From a checkpoint of a small transformer trained on Wikipedia.
Size: 8 layers, 5 heads of 32, MLP 640 squared ReLU, vocabulary 930, 2.8M parameters.
Training: 124M tokens, 7544 steps.
Each number is 128 + 24 x the weight over its row's rms, rounded and kept within 0 to 255. Layers, rows and columns count from 0. The size above them is the row's rms in percent of the matrix's.

# layer 3 MLP down (transposed), 640x160, rms 0.132, rows 133-154, columns 0-159
size [ 99  94  98 106 102  97 101  93 102 106 105 101 100  99 100  96 105  99  96 103  97  99]
[[120 128 125 158 122 153 166 122 136 142 120  60 138 130 107 177 103 107  96  80 127 173 123 100 109 114 154 156 131 107 110 118 159 132 100 142  96 119 107 163 143  97 107 133 156 136 153  89 154 110 116 112 128  93 123 160 118 149 139 141 148  95 116 141 120 117 109 117  98 144 111 194 154 114 154  93 158 127 124 118 114 124 129 143 113 128 109 119 129 119 150 145 122 124 145 164 131 159  96 139 155 114 126 106 121  92 130 136  86 164 148 155  92  82 153 121 101 114 131 126  85  95 117 162 146  81  52 126 127 133  77 137 104 158 108 125 135 144 105 139 137 164 162 143 127 118 138 144 156 156 134 108 120 141 152 142 172 149 154 138]
 [162 145 129 112 119 142 141 125  96 164  98 143 149 133  93 152 115 122 105 148 135 137 164 103 108 110 111  79 131 146 160 152 127 153 135 140 107 128 148 129  99 108 152 149 135 122 128 144 135 192 143 113 148 155 154 121 143  97 151 125 120 160 143  89 156 141 120 123  99  97 106 159  81 121 123 132 173  88 131 142 128 135 120  61 114 142 138  97 124 120 131 165 146 154 153 115 155 138 148 130 121 114  91  95 135 140  97 113 105 153 134 122 148 137 146  98 153  99 117 106 109 153 114 188 108 128 103  82 111  82 121 157 149 140 133 119 171 121 101 154 131  71 145 114  94 120  94 123 108 142 120 132 175 119 179 104 107 137  97 168]
 [130 149 126 128 123 148 146 125 140 172 143 148 109 100 124  94 131 178 140 125 119  98 152 121 126 131 144 121 148 141 132 127 182 140 123 120 150 133 110 127 104  88 123 161 113 177 132 192 122 128 131 123 100 110 111 123 160 111 121  54 130  68 132 130 104 133 153 107  77 136 106 126 153 116 155 125 115 124 152 118 111  85 157 144 168 140 117 132 150 105 114  92 132 112 107 147 143 107 129 116 122 158  88 155  86 149  61 112 145 109 151 152 123 135 111 164 134 117 134 123 111 116 180 128  99 177 145 148 184 139 147 154  93 103 122 107  95 158 159 134  69 137 123 120  98 145 113 149 125 137 135 125 149 112 125 101 147 123 126 140]
 [181 108  96 156 152 152 128 126  97 117 163 142 120 129 144 116 127 128 152 154 130 125  97 160 158  96 158 122 146 135 152 124 124 127 191 103 150 139  98 122 131  97 157 139 139 137 109 137 120 142 145 127 134 117 185 114 133 155 123 117 132 116 126 138  98 131 115 112 127  83 188 112 143 155 130 146 101 131 176 178 102 117 123 153 107 122 150 120 118 129 140 123  99  85 137 138 157 127 135 124 129 160 146 155 148 124 101 146 199 148 146 158 155 116 122 130 116 176 144 109 105 151 130 137 124 132 136 110 100 123 123 152 148 109 153 148 114 148 112 129 122 149 114 113 187 209 140 122 138 140 130 138 151  61 126 109  88 113 154 175]
 [133 133 106 133 110 163 156 141 116 187 160  79 123 149 150  80  97 139  95 118 151 143 156 140 107 106  89 145 119 153 124 112 112 156 100 163 126 112 110 136 111  86 133 108 130 147 171 117 145  97 140 167 148 125 124  91 157 125 116 107  95  91  96 106  90 125 136 140 155 115 152 104 121 106  87 134 128 119  77 104 184 150 149  96 130 137 132 136 153 116 125 126 156 112 104 132 102  76 152 106 144 123 181 119 112 168 140 155 121 113 114 141 136 127 130 158 103 129 103 126 157 145 155 135 148  89 103  95  95 114 120 113 111 107  68 144 162 140 130 155 130 109 110 112 118 146 103 114 176 148 111 142 132 175 117 112 149 124 143 116]
 [143 158 131 142 115 145 144 148 104 141 150 134 130 131 139 117 150 152 125 162 100 115 162  82 166 167 131 149 118 147 137 111  85 148 103 119 103  95  73 133 165 103 121 119 103 145 124  89 124  96 102  94 125 123 129 151 119 149 100 161 138 103 106 154 146 111 116 147 147 138 130 143 153 127 103 144 131 125 150 100  82 116 142 126 120 154 145 130  95 176 139 123 136  99 134 137  97 163 116 151 131  98 167 113 105 120 127 105 100 145  69 118 164 144 136 117  76  98 110 128 140 146 135 135 119 135  72 161 204 144 126  95 105 153 144 113 140 137 166 107 122 101  72  83 150  95 155 134 141 118 140 111 122 116 119 102 122 106 102 157]
 [144 130 110  71 104 126 144 135 154 157 141 135 123 154 105 132 157 127 136 110 166 122 130 106 124 166 137 133 164 172 119 165 144 106 116 127 139 124 140 179 130 122 130 113 128 115 172 129 159 125 151 124 180 109 106 115 117 116 200 130 139 144 110 139 100 123 141 113 131 127 156 111 128 122 171 156 145 112 127 112 128 149 125 161 146 154 106 132 152 113 113 192 128 115 150 127 149 155 132 145 161 125 126 146 114 140 113 101 131 136 102 117 119 100 134 118 127  77  88 109 105 158 106 141 105 174 139 133 107 179 185 159 141  90 144 121 103 166 175 137 108 114 140 146 151  85 105 152 118 149 115 165 121 159  98 103  85 173 158 132]
 [169  92 105 115 146 119 130 167 116 112 129 145 146 124 139 155 112 105 117 138 116 175  86 161 133 104 149  98 135 122 151 147 144 153 152 145 113 149 168 101 159 156 121 144 166 137 148 108 113 163 103 198 128 122 181 194 147 149 155 153 131 111 150 128 150  99 100 120 159 112  79 166 123 144 151 100 115 141  79 149 137 168 135 123 176 134 110 129 130 112 167 141 149 163 116 122 136 120 122 163 128 122 118 117 162  99 134 128 113 187 147 143 145 101 101 145 112 148 141 144 115 139 115 137 116 115 108 135 134 138 161 102 159 177 166 114 117 110 152  88 148 113  93 140 121 153 111 133 130  96 130 119 132 123  85 114 116 153 127 115]
 [139 149 103 150 122 112 139  88 127 117 134 159 118 110 112 138  99 150 154 119 121 101 107 107  98 146 119 153 124 124 142 113 175 128 112 122 109 107 118 128 132  69  97 105 129 139 133 139 124 154 112 128 171 167 103  99  84 106 155 119  83  89 139 155 119 154 139 118 140 130 135 117 157 193 126 116 158 137 134  64 120 156  91 148  87 119 153 159 139 138 147 151 142 129 104 138 149 106 138 132 195 111 149 106 129 106 104 122 114 135 138 136 141 114 115 104 154 107 132 146 123 137  93 132 168 115 138 132 112 106 143 117 155 107 140 149 136 152  93 172  84 125 148 153 101 101  61 114 107 191 110 152 133 146 115 125  84 125 112 158]
 [118 176 132 128 130 152  97 156 156 125 105 111 133  76 145  97 171 174 103 131 133 123 159 151 143 132 115 105 154 162 118 133  99 139 142 124 161 145 123  99 136 134 149 148 139 132  99 112 131 111 113  97 181  92 158 121 143 133 116 141 128 139 133 113 113 173 140 146 121 131 167 151 182 130 153 165 117 155 144 154 126 118 149 158 117 108 105  90 124  99 141 123 120 141 159 150 125 107 121 100 134 105 167 124 121  98 176  98 133 129  92 101 141 139  75 129  82 111 100 153 159 111 111 150 141 102 142 129  72 144 107 135 102 142 100 116 121 101 100 159 148 139 136 103 102  97 132 119 145 103 128 187 152 158 164 128 168 113  97  96]
 [ 91 163 140 104 142 146 114 114 142  80 173 178 157 168 160 156 143 126 134 151 142 110 111 146 142 144 148 146 151 128  99 110 119 131 149 125 178 124 152 112 148 103 124  98 117 159 146 152 179 126 155  93 141 150 175 128 108  88 146 119 131 111  87 170  97 105 133 108 149 134 125 108 115  97 121 129  78 133 121 113 102 156 167 123 136  85 143 116 112 120 154  97 121 111 117 134 136  97  89 162 113 114 138 161 121 167 120 117 105 141 124 106 127 164 111 156 120  67 136 122  89 126 147 146 120 111 163 148 130 125 120  71 125 108 145 108 108 139 171 145 124 151 176 116 107 102 137  94  88 114 130 126 114 119 162 121 156 123 101 115]
 [148 113 169 164 136 165 171 130 124 144 116 176 177 134 136 114 121 129 150  93 112 120 141  98 158 102 153 102  92 121 107 112 129 146 113 119 150 173 142 109 134  75 144 139 163 125 116 110 121 116 144 159  65 106 101 136 154 131 154  93 128  94 136 153 114 130 138 154 143 134 104 137  82 102  92 132 119 139 139 158 119  81 103 135 131 135 113 169 152 121 121 125 116 156 118 137 129 104 145 122 155 158 151  85 128 136 169 171 120 131 134 155 110 159 122 158 121  84 110 103 143 163 135 108 163 113 127 156 125 112 129 105 137 157 115 133 131 171 115 110 200 138  99 145 100 116 140 116 137  95  75 100 108 118 126 119 115 153 120  90]
 [102 157 131 136 139 117 122  94 143 197 121  97 112 184 163  46 149 111  72 116 120 118 127 124 142 165 166 116 148 108 143 150 148  76 131 124 129 154  98 107 142 147 126 120 116  97 155 132 130 130 130  92 124 138 118 129 137 137 106 163 115  98 158 102 112 145 165 133 124 140 126 165 118 135 150 157 163 143 109 157 138 141 113 114 148 154 144  75  89 117 154 147 157  92 113 132 115 162 164 117 145 119 123 108 134 114  84 119 120 120 145 152  90 157  77 139 134  93 119 139  97  95 123 175 156 122 135 115 132 151 128 156 145 111 157 135 159 131 121 106 168 155 123  91 124 106 110 133 115 146 117 145 134  98 132 145 138  92 125 102]
 [120 104 123 124 147 129 133 153 134 143 133  96 108 118 127 159  78 105 153 128 125 131 159 131 153 123 130 176 127 174 137  86 129 122 114 112 144 122 160 106 106 147 110 133 161  94 129 137 120 154 140 160 134 171 171 135 100 123  96 117 134 141 129 150 156 113  94 117 147 100  85 150 174 101 141 164 149 137 109 164 126 141 112 185 117 130 138 121 126 127 128 128 144 141 112 102 122 151 173 128 135  97 108 146 131 112 138 144  98 123 136 148 100 171 158  91 106  88 133 122 120 130 122 117 129 109 122 103 141 171 105  76 153 179 118 105  76 113 153 100  68  99 101 152 115 142 140 131 125 124 127 101 134  56  88 174 126 110 142 119]
 [146 131 116 112 140 133 151 165 146 111  97 134 129  93 123 147 106 150 127 104 115 120 110 134 121 116  99 106 113 164 140 147 174 147 164 164 160 142 101 146 134 107 121 132 143 129 105 155 116  87 177 144 166 137 131 115 150 194 107 101 149 116 142 165 120 145 114 120 116  81 103 125 134  56 163 140 145 150 112 134 101 122  97 144 158 134 112 132 154 138 156 148 136 151 128 122 132  77 119 137  92  99 138 127 160  84 128  87 179 131 155  81 106 131 124 182  90 115 112 148 145 104 122 119 145 103 123  92  87 138 114 168 105 116 111 149 106 130 105 133  96 116 120 137 156 125 148 179 133 161 116 122 118  89 103 129 150 111 117 116]
 [118 132  77 154  80 108 128 200 109 127 126 161 151  97 139 161 134  77 128  86 145 140 110 103 116 142 114 160 154 117 134 100 119 128 105 145  91 138 113 114 152 171 128 137 129 158  64 132 110  99 118 114 157 145 115 126 155 139 150 132 119 156 122 130 117 145 134 105  92 140 172 130 109 129 101 109 128 143 103 123 115 139 152 124  72  95 121 139 135 107 108 129 127 121  94 184 128 118  85 169 169 147 148 133 115 135 137  75 122 134  78 139 116  93 147 110 141 108 136 139 167 115 165 112  98 104 121 142 145 102 144 159 144 110 108 107  99 152 148 115 189 134 123 127 128 115 169 124 158 108 157 129 134 132 109 155 103 135 131 118]
 [105 117 133 107 112 138 116 118 103  73 133 179 148 116 125 103 147 107 139 135 125 133 119 170 141 132 101 144 129 128 147 133 155 121 101 141 127 122 148 160 152 142 101 177  93  97 184 144 107 123 116 195 129 149 192 105 124  97  94  95 142  75 127 146 137 149 128 162 135 121 109  98 181 142 124 107 124 138 138 139 122 122 132 152  81 126 118 105 147 123 149 159 157 168 142 109 110 111 152 168 175 139  66 138  91 100  77 145 127 115 136 133 158 107 148 131 135 145 134  80 139 126  94 105 124 131 105 151 142 129 112 135 168 118 130 140 115 138 122 114 136  99 111 156 149 121  88 115 120  90 117 136 114 138  94 117 133 165 106 112]
 [133 148 184 173 146 137 164 157 119 135 108 114 157 114 114 114 200 132 139 126 138 143 146 153 118 112 133 130  98 139 143 121 119 109 118 127 133 111 164 109  77 180 146 105 136 162 127  98 126 113 127  73 151 149 140 124 134 144 143 132 140 106 142 111 118 129  98  98 136 133  76 154 133 113 108 141 168 121  62 106 129  90 155  95 160 139 131  77 124  95 113 120 127 127 123 115 125 110  98 137 136 142 125 102 174 114 148 114 163 104 166 119 174 121 138 165 140 120 121 102 143 126 140 147 151 163 130 142 127  74 128  99 138 165 148  99 131 107  77 132 140 138 127 135 150 109 127 161 123 150  73  90 160 117 146 100 143 109 113 128]
 [107 133 119  81 137  93  96 112 152 154 155 153 139  91 133 122 120 142 157 156 114 117 128 116 120 111 144 105 102 121 120 138  78  65 137 135 157 144 107 119 128 115 166 135 130 151 167 140 154 113 126 116 131 101 140 191 140 148 105 176 159 177 170 114 143 150 132 120 149 179  88  99 151 152  93 116 155 159 132 143 144 126 136 114 162 117 128 153 189  92 158 140  82 133 122 141 154 114 124 130 160 128  85 135 135 175 115 111 161 128 156 172 150 132 120 138  86 100 109 127 135 156 144  88 121 160 116 129 146 149 118 105 134 124 115 108 148 149 132 140 114 137 137 141 122 129 117  99 138 119 126 139  72 121 128 114  79 114  99 102]
 [112 131 126 127 135  95  70 160 102 122 142 136 126 119  92 158 138  96 122 119 127  87  98 141 159 116 150 150 120  83 150 132 154 128 159 102 136 164 157  99 116 113 100 157  91 167  90  79 129 101 108 106 149 152 115 139 109 151 128 116  87 164 159 140 114 128 110 130 131 110 150 104 128 108 147 139 110 128 112 117 170 132 125 111 134  97 120 176  96 124 143 122 122 117 115 126 135 138 103  99 140 123 143 113  72 166 123 143 108 103 165 132 116 153 139 129 127 133 179 117 155 136 134 150 121 142 113  87  60 186 107 107 133 112 169 113 125 112 150 126 128 138 143 150 114 174 135  87  81 166  85 126 120 111  95 119 163 129 109 127]
 [135 142 146 133 132 132 111 115 180 150 124 100 132 107  98 164 134 131 117 131 102 104 191 148 136 131 100 146 155  82 142 137 139  98 101 202 105 130 114 116 163 132 134 126 135 100 126 132 131 123 119 112 137  70 165 104 134 119 126 120 140 122 108 158 140  99 118  82 121 134 110  93 126 156 115 149 128 108 139 126 100 106 152 121 127 121 171 101 165 150 140 130 102 137 144 150 117 148 128 156 160 128 136 170 143 151 133 124 132  98 133 189 160 122  88  91 165 147 173 168 114 113 175  93 153 167 118 105  98  80 132 144 129 159 140 125 160 140 157 157 118 144 116 137 133 181 139 107 113 107 116 131 173 114 144 115 143 154 122 152]
 [124 142 128 141 143 156 143 131 128  93 125 124 106 133 131 149 180 179 112 136 149  83 125  93 128  87 137 137 165 117 141 168  92 128 132 164 132 117 171  99 107 122  91 134 171 105 107 112 142 107 173  97  92 186 143  95 102 119 171 150 147 154 131 148 111 113 120 138 131 144 135 147 140 164 137 184 157 126 122 128 135  94 147 140 117 134 146 144 135 159 126 148 107 138 121 120 136 128 125 154 190 103 139 114 151 139 142 121 122 127 142 146 123 142 125 136 134 118  65 136 176 126 196 128 100 105 130 126  99 149 158 125 143 155 109 159 126 105 135 141 106 133 162 167  90 102 105 111 153 132  80 150 148 166 126 140 124 153 129  96]]
# layer 3 MLP up, 640x160, rms 0.135, rows 134-154, columns 0-159
size [ 92  94 105  95 101 110  91 106 103 101 104 105 106  97 105  99 105  99  98  89  89]
[[123 167 146  92 111  91 104 138 180 139 131 123 110 114 135 143 153 110 128 114 134 143 139 116 105 124 145 120 141 109 117 134  76 113 155 122 119 133 157 148 138 155 127 104 129 122 145 109 128 143 116 161 129 122 120 184 107 129 142 129 153  91 117 163 142 161 179 138 109  65 164 121 138 157 170 135 151 146 118  80 143 126 103 136  75 184 150 166 132 121 145 113 123 135 137 149 127 139 108 115 131 101 173 153  96 155 147 138 168 132  96 158 122 109 113 171 119 119 131 133 112 107  90 110 123 152 182 124 152 103 166 145  88 133  94 103 119 106 130 102 131 100 139 141 145 120 118 131 180 106  97 148 141 192 121 108 159 117 125 115]
 [107 126 141 134 183 125 150 139 125 129 135 107 110 138 143 182 128 143 163  92  98 128 161 170 126 131 128 116 134 100 106 179 160 121 108 119 135 146 111 103  81 168 122 114 169 113 114 177 129 108 109 135 171 148 119 150 110  94 128 149 146 124 160 142 138 155 147 122 150 126 101 133 119  77 136 160 148 112 113 104 133 139 155  72 106 124 106 143  74 103 112  96 144 139 148 150 119 102 126 164 106 170 164 158 118  96 122 125 145  78 117  96  96  89 126 162 113 120 184 134 138 119 127 115 127 120 155 119 135 155 113 160 141 107 149 104 157 135  98 121 103 127 137 129 113  84 169 159 121 117 121  98 135 147 119 166 154 149 137 151]
 [141 119 138 159 143 126 124 128 152  97 135 114 168 153 162 149 111 101 104 131 150 102 143 119 149 170  97  71 113 131 149  96 119 128 111 137 115 123 100 142 156 129  64 149 102 111 109 153 172 111 120 126 142 165 130 151 154 121 117 149 120 149 140 103 105 110 118 105 124 155 143 159 105 129 132 132 159 129 101 183 107 111 184 109  99  99 112  63  96 132 137 142 110 133 112 162  86 110  88  92 112 147 165  97 115 143 165 146 140 153  91 141 135 109 132 125 129 123 145 112  86 113  89 119 144 128 146 144 136 137 116  95 154 141  91 138 130 131 113 117 123 105  75  78 122  99 138 173 161 139 124 125 127 142 105  93 139 136 114  91]
 [141 134 162 138 122 151 128 157 152  63  96 127 151 119 117 109 108 139 184 125 106 120 104  98 147 150 120 150 125 117 156 129 114 119 127 116 105 170  99 161 103 114  98 122  99 103 106 161 130 143 130  83 118 164 166 121 120 132 134 178  98 135 143 152 127 159  97 125 116 192 117 140  95 175 117 143  96 132 149 152 108 135 128 146 115 123 161  91 133 126 139 107 121 119 120 129 160 129 120 153 106 136  98 138 123  81  98 173 113 147 129 136 123  76 129 112 136 128 146 151  82  95 133 126 138 112 155 122 188 124 128 122 199 134 157 132 132 112 132 103 129 111 148 151 152 112 127 152 106 121 166 146 107 138 157 152 118 110  78 164]
 [138 105 131  83 106 163  67 138 171 122 150 128 121 156 174 177 121 128 126 136 130 122 106 111 142  95  99 146 166 117 117 144 112 110 128 174 119 132 137 109 113 143 118 108 143 121 147 144 129 115 146  78 128 134 101 156 157 118 121 108  79 139 146  76  77  86 120 122  92 115 127 116 122 155 107 132 135 116 105 143 153  83 107 174 140 113 126 112 124 145  88 128 126 118 122 123 148 114 145 123  93 144 129 144 160 160 147 146 177 120 148 127 107  96 110 122 155 174 138 161 111 114 134 130 109 161 133 132 109 154 134 121 163 113 135 150  97  63 117 162  94 162 163 100 119 153  87 153 136 100 142 167 128 128 142 166 103 140 131 142]
 [156 110 153 154  76 149 167 136 118 126  95 131 112 114  86 117 139 116 168 149 158 125 122 148 137 103 148 133 117 119 112 139 120 134 148  93 194 112 129 115 138 122 125 122 181 125  99 123 126 134 157 138 138 118 174 141 139 140  78  96 154 184 117 101 146 119 135 104 152 140 126  82 108 177 107 161 118 130 116 127 103 124 100 114 103 137 153 120 150 113 137 113 142  96 175 115 124 112 124 100 121 134 173 165 154 119 112 118 141 145 166 142 139 121 126 127 164 140 111 156 118 125 152 124 152  83 160 125 105 106 101 108  67 135 137  74 128  74 126 172 109 115  99 153 126 150 164 136 153 125 135 121 173 114 135 132 140  81 118 125]
 [ 83 139 120 117 156 111 152 136 150 114  99 112 130 132  96  98 148 131 148 109 114 102 153 120  91 126 105 126 140 120 122 102  90 143 102 140 140 102 108 118 145  75 106 122 101  90 107 138 154 128 173  91 130 140  84  83 125 107 139 137 100 106  84 149 110 153 145 161  91 144 145  85 105 115  89 144 172 142 160  82 121  82 161 134  99 110 108 108 134 139 120 122  90  84 150 112 142 169 113 125 137 124 125 151 137 117 112 170 138  82 100  83 161 118 144 103 133 106 150 115 132 146 134 132 143 136 131 106  89  97 117 161 155 124 117 134 145 118 113 186 140 102 144 115 112 134 174 169 125 153 125 154 153 121 167 121 125 142 149 113]
 [100 150 146 131 120 154 111 167 138 129  94 106 157 142 132 151 139  80 122  92 129 174 142  93 140 129 173 125 173 111 140  89 159 181 102 111 142 141 124 164 119 109 132 162 119 101 139 114 133 121 150 129 118 139 135 102 170 102 167 147 137 181 163 111 173  92  90 101 143 171 124 181 110 127 112 121 158 136 174 129 157 138 183 136 133 111 125 140  82 118 108 139 137 123 137 154 138  81 136 113 111 127 133 123 159 126 137 136 138 157 148  99 141 132 111 141 152 161 123  88 131  84 132 127 133 128 137 104 146 117 147 179 120 158 138 153 141 100 123 152 130 129 118  88 114 162  88 107 109 120 145  97 150 142 100 114 155 101 119 146]
 [180 127 152 145 149 125 173 119 126  99 135 127 115 132 123 160 112 112 160  96 154 132 156 107 141 155 111 122 102 119 152 144 143 102 111 144  82  99  90 154 151 126 162 148 165 131 116 120 134 132 112 103 119 191 138 140 109 119 139 157  86 150 142 118 130 152  98  88 137 122 117 126 117 125 109 145 136 107 109  87  80  75 155 107 124  98 132  87 149 147 128 147 132 110 110 142 140 100 122 178 109 107  87 137 146 188 110 152 113 130 201 118 104 139 135 118 163 137 133 109 144 126 110  82  96 143 102 145 122 120 119 121 140 131 126 177 143 144 142 128 119 117 112 170 111  73 158 136 133 105 118 140 150 133 104 133 136 106 171 169]
 [104 138 129 158 134 154 132 154 158 145 112 133 131  97 110 145 153 139 127 127 185  85 137 118 159 179 108 137 152 138 140 137 123  66 141 103 125 149 107 116 126 120 115 107 136  76 108 139 135 127  87 147 115 134 160 157 154 149 110 129 151 119 155 154 153 117 122 137 122 136  87  89 151 140 129 121 167 119 152 113 145 102 118 171 144 127 155 112 131 132 140 103 148 135 148 109 114 102 166 144 140 107 145 132 108 168 170 119 148 136  93 141 148  93 116 117 101 109 150 158  73 128 170 107 140 139  85 110 152 124 145 159 146 128  88 154 147 162 113 163 136 177 146  87 132 159 126 172 166 164 116 145 146 129  93 126 103  84 155 109]
 [145 123 108 160 109 156 106 141 157 158 140 101  94 110 140 181 136  83 122 106 126 127  97 162 147 151 140 146 145 136 145 100 164 154 105 180 144 127 122 118 170 134 109 177 173 144 120  83 102 119 154 128 130 120 140  88  70 111 117 169 155  95 127 136  62 136  88 152 123 129 125 122 148 120 148 140 114 125 122 101 141 142 168 112 131  99 111  92 134 136 105 177 150 101 120 146 133 143 128 136 146 134  98 139 140 119 112 103 135 154 158  98 177 123 132 120 146  98 164 126 145  97 130 105 122 126 128 122 151 118 113 131 141 114 116 151 113 166 103 167 125 150 136 109 162  71  99 130 170 126 120 164 154 139 129 120 151 116 143 172]
 [ 99 111 125 111 112 125 126 146 123  86 123 101 158 124 140 106 120 126 131 140 126 185 110  91 160 161 141 150 119  96 150 127 112 168 118 133 149 155 139  74 133 138 124 186 149 130 161 100 164 107 118 157 130  99 100 163 106  92 101  78  99 142 142  85 125 113 113 202 165 119 120 139 171 142  96 117 123 152 124 103 139  94 146  97 119 134 135 135 129 118 130 125 139 138 118 159 138 141 150 111 115 118 120 100  92 102  83 137 125  94 110 103 110 165 122 136 112 145 148  89 184 133 153  75 126  88 119 105 114 147 153 128 134 139 121 127 169 116 117 102 117 132  98 148 133 117 111 132 123 178 115 126 106 133 126  93 149  89  97 123]
 [149 162 151  88 118 173  99 125 114 109 111 157 129 177 162 103 166 133 118 139 103 139 128 128 148 158 103 116 178 151 138 156 124 104 137 127 129 128 128 108 145  65 177 122  96  92 125 109 153 118 129 115 146 140 104 160 155 120 155 129 108 112 112 113 116 147 133 157 131 135 140 121 137 131  97 117 136 178 138 140 119 101 148  91 127 122 103 138 168 155 142 156 112 142  96 124 115  77 141 162 124 122  92 154 115 112  90 137 102  87 134 111 158 136 112  96 151 161 110 130 120 156 125 205 131 110 153 150  95 140 172 161 141 122 136 156 167 109 132 145 116 151 136 122 135 117 104 140 109 175 137 152 140 138 148 121 144 161 122 190]
 [131 125  91 125 136 110 153  99 109 138 154 164 137 167 148 110 129 123 152 110 139 132 108 115 118 137 124 126 146 139 155 111 129 125 110 116 112  84 158 173 170 148  89 115 131 108 156 143 139 123 120  83 139 124  98 138 165 123 105  97  82 113 113  66 107  79 100 120 130 132 111 126 146 187 123 107 140 117 123 127 113 122 161  89 132 119 111 125 144 113 103 108 134  97 130 103  86 147 120 134  83 128 120  96 121 139 164 154  92 165 148 147  95 160 125 134 168 124 135 127 133 126 121 140 133 157 133 145 141 123 150 137 160 103  77 149 120  77 147 106 163 198 119  87 134 126 105 139 156 103 103 150 127 156 134 195 119 124 100 144]
 [178 124 138 120 102  86 122 170 127 158 116 107 118 147 109 148 109 123 106 124 141 108 114 134 145 120 136 158 125  78 148 134 128 112 143 124 148 175 114  91 160 170 151 136 105 130 149 137 119 164 109 124 161 115 100 160 110 143  90 114 108  87 150 134 140 121 134 135 140 164 111 119 134 151  87 107 145 126 105 158 111 146 140 103 130 111 126 130 150 130 135  97 145 165 161 119 115 137 143  86 108 134 103 159  96  90 138 126 137 132  93 125 170 122 138 120 152 159 144 144 137 112 153 136 115 138 125 183 134  95 132 172  99 129 121 136 101 120 104 164  82 158 131 206  99  60 108  92 178 162 126 149 136 133 147 157 119 144 117 129]
 [141 121 139 171 132 118 125 146 135 131 101 160 152 119 115 163  89 161  90 139 145  72 117 106 134 120 165 132 140 149  67 162  94 160 157 117 167 154 149 129 123 134 158 137 129 155 117 104 166 144 107  76 127 128 105 139 110 136 132 122 120 149 130 114 131 105 111 104 129 114 148 138 106 127 130 114 145  66 154 130 174 170 145 122 150 113 111 130 160 150  90  99  85 161 117 111 129 132 170 112  93 127 153 143 153 117 143 146 119 117 126 130 105 151 108 100 142  79 129 115 145 121 126 145 186  97 119 120  97 149 173 143  69 105 132 128 151 109 116 148 115 151 137 167  83 135 166 122 116 137 153 162 127 154 133 125 155 119  91 116]
 [148 150 118  56 140 131 108 109 143 110 104 144 101 147 133 112 143 115 108 125 119 136  94 159 173 107 112 106 139  94 113 115 135 129 136 123 135 134 136 142  95 117 125 145 126 108 104 171 102 114 117 194 120 101 122 145 144  83 146 143 116 120 103 125 155 106 143 192 135 111 146  80 105 143 133 145  92 185 147 141 126 131 171 178  73 128 176 170 137 160 157  86 113  80 135 109 148 135 136 121 112 131 140 154 117 137 143 153 123 131 117 140 123 123  88 105 156 135 136 142  95 140  92 148 145  61 143 128 132 137 119 163 119 110 134 147 150 128 160 124 107 133 124 124  85 145 123 115 132 106 170 150 147 147 139 121  97 162 139 128]
 [175 131 110 146 112 138 145 126 112 145 142 126 115 148 112 101 107 149 118  82 132 126 131 151 166 130 113 154 134 146 145 137 146 171 171  86 119 122 136 146 127 152  82 129 131 123 157 112  74 109 132 133 134 147 108  92 125 111 154 112 144  59  91 153 130 105 118 167 101  91 132 115 122 106 102 131  75 123 128 103 114 137 116 150  92 120 151 100 132 105 106 109 135 113 134  97 128 110 127 139  90 127 134 114 100  46 147 120  89 124 133 100  93  95 110 133 146 159 176 136 102 114 113 140 190 128 121 151  82 107 133 148  96 113 169 120 134 109  77 128 132 144 123 110 155 127 129 144 158 133 118 116 189 131 143 123 121 130 133 113]
 [132 112 113  92  98 114 142 113 143 127 106 189 111 175 154 134 138 148  71 151 141  99 127  92  91 159  91 136  78  98 152 123 125 152 154 134 115 119  98 160 149 164 132 108 114 102 140 124 119 112 136  78 107 136 119 122 182 115 139 123 115 118 118 151 119 130 162 137 108 186 112 109 169 138 108  89 129 145 138 102 114 163 171 131  96 161 105 127 161 143 139 163 137 171 130 139 159 129 150 106 167 136 124 120 151 113 118 113 118 132 112  74 136 148 116 141 150 174 124  90 139 129 128 152 141 157 110 154 158  91 151 105  99 178 100 123 111 117 145 125 116  72 135 102 125 124 155 135 126 128 126 130 117 164 139 114 118 160 128 136]
 [131 110 127 158  99 172 130 102 121 151 115 128 191 142 143 144 111 135 104  98 153 104  41 109 166 164 158 110 139 117 105 145 121 152 179 113 145 133 159 122 131 123 115 138 123 133 110  88 128 128 110 132 108 132  96 131 151  85 142 151 105 141 138 141 101 154 112  91 129 119 138 146 124 128 104 132 114 141 144  96  81 110 143 117 110  98 151 124 150 130  94 125 171 126  97 103 194 142 126 119 143 142 136 112  74 153 133 100 134 149 125  85 132 167 115 150 113 111 121 109 111 146  78 138  99 123 128 151 104 151  94 130 150 117 151 127 130 108 106 145  96 150 122 139 187 165 149 120  99 161 108 166 138 131  96 131 140 115 159 147]
 [145 109 127 106 118 134 127 104 132 157  96  82 193 138 151 108 124 141 160 120  95 158 165 142 138 101  84  98 137 105  94 113 173 153 125 134 144 138 138 186 156 145 130 165 121 120 119 115 108 132  56 152 129 116 120 126 138  99 156  86 106 145 135 125 173 149 152 125 135 120 111 150 146  92 114 125 138  98 177 100 111 181 100 113  79 109 118 152  90 118 105 125 137 121 145 151 147 145 143  99  85 153 115 167 124 124 139 124 138 113 155 109 145 111 150 116 128 140 137 112  92 105 103  77 103 157 114 127 150  82 134 102 125 104 161 139  98 141  92 109 138 161 111 119 130 125 149 150 123 117 157 137 128 121 141 132 148 136  98 166]]